Part of a small language model's weights.
Size: 24 heads of 32, MLP 2048 squared ReLU, 70M parameters.
Training: a variant of Adam for these matrices, 492M tokens.
Each number is 500 + 25 x the weight over its row's rms, rounded and kept within 0 to 999. Layers, rows and columns count from 0. Numbers have three digits each. The size before them is the row's rms in percent of the matrix's.

# layer 6 MLP up, 2048x512, rms 0.0452, rows 1007-1056, columns 64-127
092:460495456500513515483561500536510507524542507554508495519542471506501468478548490521517442483487480536476478513480491475524444472486507511498498506498520514460506468468525500487509450497524497
104:525487482532498480480516462471539487504486469551521483506525490513505517493481516511509475482504492477498492471493452483480469509522468518484523514525526481475508545536467487552517525482525552
099:488436543479525506459504472490493510523520508563477503471523483488481538474515520484477478507571518496482499488519468503503495508499489482525510518523498469465509522497496526552524502528515448
102:492481513469468498507482528497495523495497498499509496498494474528490485488532553486482467462526505484522473511482514506510534506459486507484530472508492421509493479482495524485531510488504517
100:512511495502486506540522511457498508512513508495512499533533501427480510510498488460471464519434468485502484485492521506481505526452475520470513439493486495525462499464506488481519523568515531
110:507500503487507524501514488507476496486483499488513532515486451475497462472510515464469454522476543497532506510476540498494502522487479495487481465490518493475545499468531491508520485487505481
106:510502517496524456505479527487528544511521492545473497477543533479510514478485454428540513508495498479510481486528481473516484484485460486524540496484438508465490483489489509498538467532485453
101:504478508447532479508493491497494483508501452557484476494545480508517523512450492488506461480524518530489511553506494480507491502525552497533508513517456521494492507498494466539500496495538522
100:515522488484486517486493530450540541549491476524471503533492537494515536502510504475506518521463467527535507472516518522469452508514516513474506504503453491489534477495475536492481465559503501
105:488489544502470503505511468507455516495492466563487515543513516471486450509506546515516529509516436493467475510491504507499522518486507469530483470540517532505515535547490488515542452514530440
100:460497485489494470492490452458529505467479476499472489486492513476506496484488494509536548491485498485476460469450502502528503529519437445531484530482504474489543522521504500515522493483476424
103:470525535489533465487485514484557484462481499465466459526506493479465478514494526485477480537452496506473468496529471478459488488486490521522558467482486497464473491498502478561477493476472478
104:543495510523511522483480489485490486518518473505492464493481488433494478477514508487519506546439547520552507512449507476535537564510495528533466485510526475511512458537515535554493466565507485
092:484533470509491496538484503525479499473448458477491510540548461466526490510531471508507490498512512525521473476483501474508486495511492483474493509460515512471555497510533504504512527528478467
099:500544515490542526497435546507480495530508453494490481537489482473524516558496503552510458556521498548538486440470499516508475472502492470474495522478468508495555474463516518531519458467490511
101:492492516554491454487494506509533477478490557477524469492496489497529478535441432473510497516486458470506507502464507518523476483512460504510498480493517469462515556500508477511445435541520509
103:492485478513477519536514503505463512557538528483434493502491501513479499563417522464491451452506523504519509528487513499483486502478483488490490489520528476493528456499522511514504521521474457
102:482517493476494476492520495513509539540539441475478491552528533540502521505468496462522530489435485502497476508536486502492497505513486524490504492498486477556479494516485497509502489554527453
103:493514531495499490511557473504497485493496453531486528526522513502539509519484496530490505486478456527500515526463490514494439544509493494509516507508478505511500512457497488488479522466512514
101:504502499483512496479494470548473503512517495477497518523502495528493526478495518517473515542468519507497513494483456479535494540470502509480498522515488491504529474491481479511544480496544509
100:512485490500513492469429454492460507522500517495508474524497505484546515518510449507488528542469518506508458488497475469517463522500505497474506490496505527504512520503500520489448473519461508
100:512539480516510476504535517525459488498527502529457488492495459488476486462488501507536513518493447506516505505462502517507498532494510532496496464474486470538504473445472474520493516504491473
102:516505501496538494519560427434528465504497486502515515520502502486476524536495507468513494486519517488507460538500504503502492491497477469505513516474471523542517500483459483536547481505507474
096:488528509481497525492512495512484503539493502534476508522527513504492517505467456510496489500528509532474545489469482455555496548462492505492520493469504474479445528458520483508516514459502515
101:492509502460529501520532512470487483471549491480555511503454524513503528518465530495492522521531567486472438493514501451530472501519457483529480482517497477559457549478484443521495493493496486
091:502478498480513467477475526495499475475510445485518466492472559513452513503502462449516499499486462552528557496454525507506478488512468541479560433528514530497514491477479470490495492496493487
099:504490465521481510488507509533470523522470495505492553493493528478491507495545496533502468514465520503528492517463480485486522457523495472519481536499512520523498567467511531512545460507449493
105:518474456472515508497509484470458503497541515551493468496517484505498478487515480530538495512460520527478515490461465486519431473518493504476522509508484487509539468465531460521537477536479542
095:505480441463492522456491501458500523492511496515485478508515460499507453495511501509469525466460487523523511454478506507489485488471431489479564482520518495517482517482485497523487530513470458
102:449494469527489558494493512503502481515490519500503483523488505537518512539512524498484572505501546519482493497500491491507507489488471466520516492486467479525514506494504517507513505500519538
098:514513521490504503486507486524507535526509501504532524468508545486566476525517522505470456547493512539429502514466489504503494543512497509472516522466492499468502508513549539511509465485521513
092:498524478505537473482511524493495522531494530493486501560508435509469499527507530506513526508466489533474471495465513486518518516519528465532503512463469475491510505523484496466473518529502519
098:527499524519496496494534504483477527522528525501480511480529495510496500545513505490487478475527468504480541478504485541481450510551468522500488514537436484536547524485461443541506489510467539
098:548513538500539480490506518493473495554515473517492524516523472458460531510519473507488526478512525566516494541492462490479454496543500501517520492497475490505490511481526451522504497497489539
099:518518517524515522505538527515517500490523512538475483523522546548507516503430504454518493484510445530505494493500495533516501476526489514526551509528478496474520531486467489493512517512542485
098:461523528469490505492523488512530517470508526522522474485495480523523548525472513517483520479461503519522518533479488484480478457506476501480510472537496471500485510472497494528506497458499519
105:486522498545465475491477552464564471478500496505496498512509506523530453491501525481473480482498476501487507535480421491496492488528489526486511528510488467503481505491482493496513461489465499
100:525504539486502489475506504512477497536526495488496511493504448484536533476505499485518522523474457508511477515463528511485472505503477469536577493484529501533502511480489491547529520540491499
102:479471495483472507512449441468484482444517455544510531471521522508499478515519504514491479511508505510527476554512536489540488493501493496508509461467527470491495495477553483485523493475475456
106:485515529500536473497503511502493454560499502478504476481484504463516538534483502532536466539472495534490521500471479480505484529508516496520525488501505519512495501497437517475568489506504487
107:475497487461527521512490470462492503504506487527493478540513508445517451471506463504513498501499464525478475530525515462514532510499532484447495534507500525504497504509501494503545523501496511
097:500540503519505470540476527481518530446497475489513513499480463533489508529489527507495474538464500514499476511499511506512560511461488513478487499526489479545499513471485495507487504477499504
094:545501507498468471493506506449468472519489476520496433543513512520452470536485508473481484481439486543466502513495499489464480554504487476493501527542496482463480495448464506524485547542486483
108:513479541455516507483503525528530538519507471512480523512503512473497483543502491483509479474490502540512482510525549484542501478493506477502540467538497512472540488527445463500526444532498482
101:510497454480479519500462476480508503501504482557523509519479529529501493520503482519487520488512500484514508455468487553484485542555439491511502528510456460483495505500514498507507451515525491
093:480465519540518540438478500473526474515480504488500492520543509488478480524456508511504469507480486533536538487468502514554486444498512511474473526464482501502486469499468491451537492510486497
100:542488480498493516488509503497493501513517471486502453486490538466507500490460462456503509497555495523512514503520452540490470525483468522471472466499510462544475546513535516521493522488448455
104:577482453470463502500501501460491519488528522481523498510531479485501522533503468515495465499531483529475489460449508475502490492469482516536530490484505478550493530521565484515529511512499518
098:459524500531500479527560479525496477519462499508496481507519462509489556510475525491490498485483542491487438486499528496503507508514548506443496523473516513470508495482493515521493498524459466
096:501512508512507520526445535501471504540534506483520525489473486486455495556470534488544496529500491510485464490516516500512520502531517490517536532526520552530517472483515471524492496505471517
# layer 6 MLP down (transposed), 2048x512, rms 0.0286, rows 1007-1056, columns 64-127
089:459504482500491533516509509543503530521500549540491469471498519539510524481451478542491491476546478514523488506525523479488468494501461545507492509525501523525487541484516502459501477488490512
105:517573493542485515498517486462525491490487434476473444490501474499567527480525510491494509519491498495520468525506555538494476465505502518514506515523485461463492461504484488497544545519452491
100:556475460474511513477503509500499460525473546488465472454507522474524480511530495502506491526504473490495456499498519489511521514498540485465489538481459492537462514499481467486493503491479487
104:499478534481559539495474474505492488490500484474523503480532484540526482473473476486510489508503533515534463510485464469499510482477495484479432450563515490516479525483508512519519494490530524
102:476466491518475522527481469532501482487546474478533508476523489498454474469491487487489425492497477474514484500509516507518517485506470535494486470498489512497501534469492505491491476504509502
110:521496483456521503510506446489468522511472461493503490452482543534494521465444488506477490523532537513521497498538501481494492485507510471503495509438496525527561471474477482489531520507532491
111:492459472493524478464465527529510505477527522548490475470503571512494466503474494477524545520496524450464533514502503475557505495499516484496495527475506534440500465503529484465486482493460513
102:501509509522512504497526506487495448524526486497499540512500512478529493470447452480485461474481477469547539482483468490483451498480466522480469496473498483534500485504494498459571527522525495
102:519513474544527537507469534487526500489503504495504432448532468496521471526461535517493494501519493499464455515503508480521480485499509510499487490481495473513465543537527476509505483496498487
098:486508535506542454493535472531519521548493537523531468486483519576501507508505530537529519493469474513554480507548497455484497489506459505446533525518481498515508505507474517479507485548510487
102:479514502510535532488507492519530534528516482545457463505531521496548490500499510500490499531490498514491479498530539452496549467498494498528485476485534466452519512475519529459514457513436511
098:494523520477487514490468540474512500480440462482517494515529496503509517469506513485481498504547523489512468490501520536523524501539501507488530525477512485475478511482530517532531478492481510
101:500509496513544528461486507491544480455470561469521438470530502502498476495523496482534507545506528450490538554509479465481528499508514534507500495503550505509453515532516488517480467531456481
096:482528506506479494498490550498495485463544523448568510525506517525476510487524523537468473460528459539516469535502481516523508499510531503533542507524451498556509514500479504511520533522493513
097:486517498498475444488515497478526514497499467503518462489466486552494513450448483547477504506535565461498540465544456487496507481515490472525525505486505452475507485462495492453470494519532528
098:517489530505525504493509526483496516475435527519486526478484479532496500492495486521479529529497487488491526473454570528490461481534496472436497496501537519489490492511521486479473490486500508
106:494486500529519501484491471560471506500465439462543480466508490518434492464539467546465451517499479507498468486523446514516471534460481530492517544546520510524496471495522478483458474487460472
098:477527484508515522485474482471458477480503559507471520512505501471466479509492478495512538547514491523519509490485522524519459499525473486508526516484515473497511474457484525492511494448496536
104:508546447511499520488447529502489536468545495523506463513511475501523506519487469471466502477522507528497513486469537495559568517496461477503482503474497498520529475510487535498515515523536499
101:530524507488500486525473457475481477501520497521534489494526522468500493500493460499491513491492484535554520511494504530486504453488469455451530450514511540541485487459520479480501457530455496
101:539454502507531430523521484536513533495505504484501501499487496455498467522529443498492453480496482523488492512505466542476509534513483529477512503521546489520490482483517522456490499510538503
101:485501486532515496484515488515510510529511510498520505470523525486544494499539484494496457496529518516531513440504520481538503518522538495527491536470495550517491519472527507482478557489494461
105:489515508549516509500483476506480502475475491489527488477483496516518472468495529512461483524542540521514454502495529513539502523497491444510532477491484463516532492521513531506489468535505461
095:516490486522488487508528513529496505513499486515501492478491517531501474507519484494492496470468499521481533516518536517489505479489522531491480496498460539508473454547510447484519493504458554
104:527483477483499506566512470484508454533486506481442517518498509509502535503520459543514466486523483491487504512504490495528511506484483459507530447509518518523471503503534495477474498477489527
088:472507543513530483482476479505475511540514494550419492529532480470470499553511501547514501543482484515464517448562492488502525520500502500458484511547484477475477475494520475479487456461521488
097:516527472502498500517478496495507526493479490503478467512520476517500498503521492485482541504511513478481489479482489453540489571528482450472495490472520447477490520516493515461533495512494498
105:477468445532495446498480458544477454516487513538526503491516503520530516511530508437516508508502494474519499514526496447490485483525488494519518517513498575523453483496443498488484485471479473
098:503459491489487520475495485439521515495520498448533537514548490491487530495498502503519463509498490479490500532506475502489515485509474497448499534469512537476530486501524553521499494510487500
102:580463505505494491543486447497481489515521509474461520494501512546515501486460479521521447501508509480511504528536519498532542469548465515513538511549501505485455488516500479528516468504483530
089:556501466481511494494531471495465485468500554464407513565516458508459506495481497496508473498500463450536524488508484469482491467489475531526507513525508540521503496504462441464522504498505537
094:482474486484506529517521482506485486470476510471537491510540497472533506527500499502486486467520487504506489497572471526469493538489526544459539453474517500496485513488572488509463499528517458
104:486475482473487499534526486501496481513476450475562464487494495557534471501505531494493410462484471517475510530460509501528495499512495510488535461554546487509502497500523481494512497501471486
099:504480522470484518481526464529490494501513515522482482492481532459474487498466498484544496507531485499513519488465509485473558530492465480484500529452527523447460480466485518459511481509536479
100:475484448467497464525488497526447486496462495485497531492486508530476539485510495479516537477520483465505509539486503491513480519483513487525490530531536497471555500481461484462486493501496505
095:494457497485520483518462490503510514476518466476518520430490495516504498483516467452477510503468471508490518500495519492447473491502507520512500470527517495452480495517456509493478459496495504
108:530469499524503501510544475518461503524514499500497518497520507475512527518449527472493534518526524520482438478453499489504478505470472545492484498534521514498502500464515482524504487481449511
101:510492464508481507466496476500532486516487466518487527512486564478504523481434501503520464481498512523494462509475525524484471511496508529517442510483475469503530475462510548531509507466523530
100:519518486497513509549475488483485450465541494556497508503480524514521542526523512538523532485464468468508448490454517485496482478532530526487491542500470531470462498494506458486494487502518501
106:493517484514528519495494481534509503479515493528478542490494470536507551472464505526456527480489506470524509464495466545542464478516465482459506497504476501456471496502507503542536502479475475
102:475491528530548494503498460498521455459536514476486525492486483417518468504430501491489516527520549536553520499488489477487561510489483476474484515489463493471506520529557522502502527479487533
096:467447496510483539481500545492526486500490541482488500489499520505523504447483488498495440508511434464508469491508489522549475497494497499468507489496495492467526533487440493513478462484511477
094:489523478479480452483476505479489484476495497489492463487485498499486504448487492501570471540521453491500505480499504523466504465473485499504492485503525515479490520526516478492444502491446483
108:492560504535524504505515530491520505523528496526476496518483506517525490512495520484546483518487520519504465505490517490480502481505510509480496517527451504494491530485502465474503552521475503
105:509512484484489501515515439483519541539482509501548542513452495525507507489491496490535474484558512494517497470482487450483553473472474484458490527528483500479498525519507524478531439507490480
094:512488496501489502543511539520508448482491511521492528483509492500461508509527492541497437512543526448495515490522504492425508551482525458489500583518507534541494503455509524498550511478490519
100:471510470512544497494476519452466502477486513473475503494552511473561527485505460551483531513478528513515507496479543494535531489510513490507515527528514487522456496468509480451514512446475485
101:518525502483496493466473493468485547527491494464483492443503585521468484491504512542527458492496470511472527510475487469508461522456551510499491514551494487468514477528501477506541554490483515
097:508498487511463464514518527488521464472501493524498519495510505487509513464529534513485510551510532508491492483523478511489458545473503521533547459482488513498476491504488485502541472445498521
098:506517500503487531487509467483491493529543500470543463471457513493499520485486488482484498466532526527451527533495470456484481504541505519530508504477496502486527491510553505536503531461471504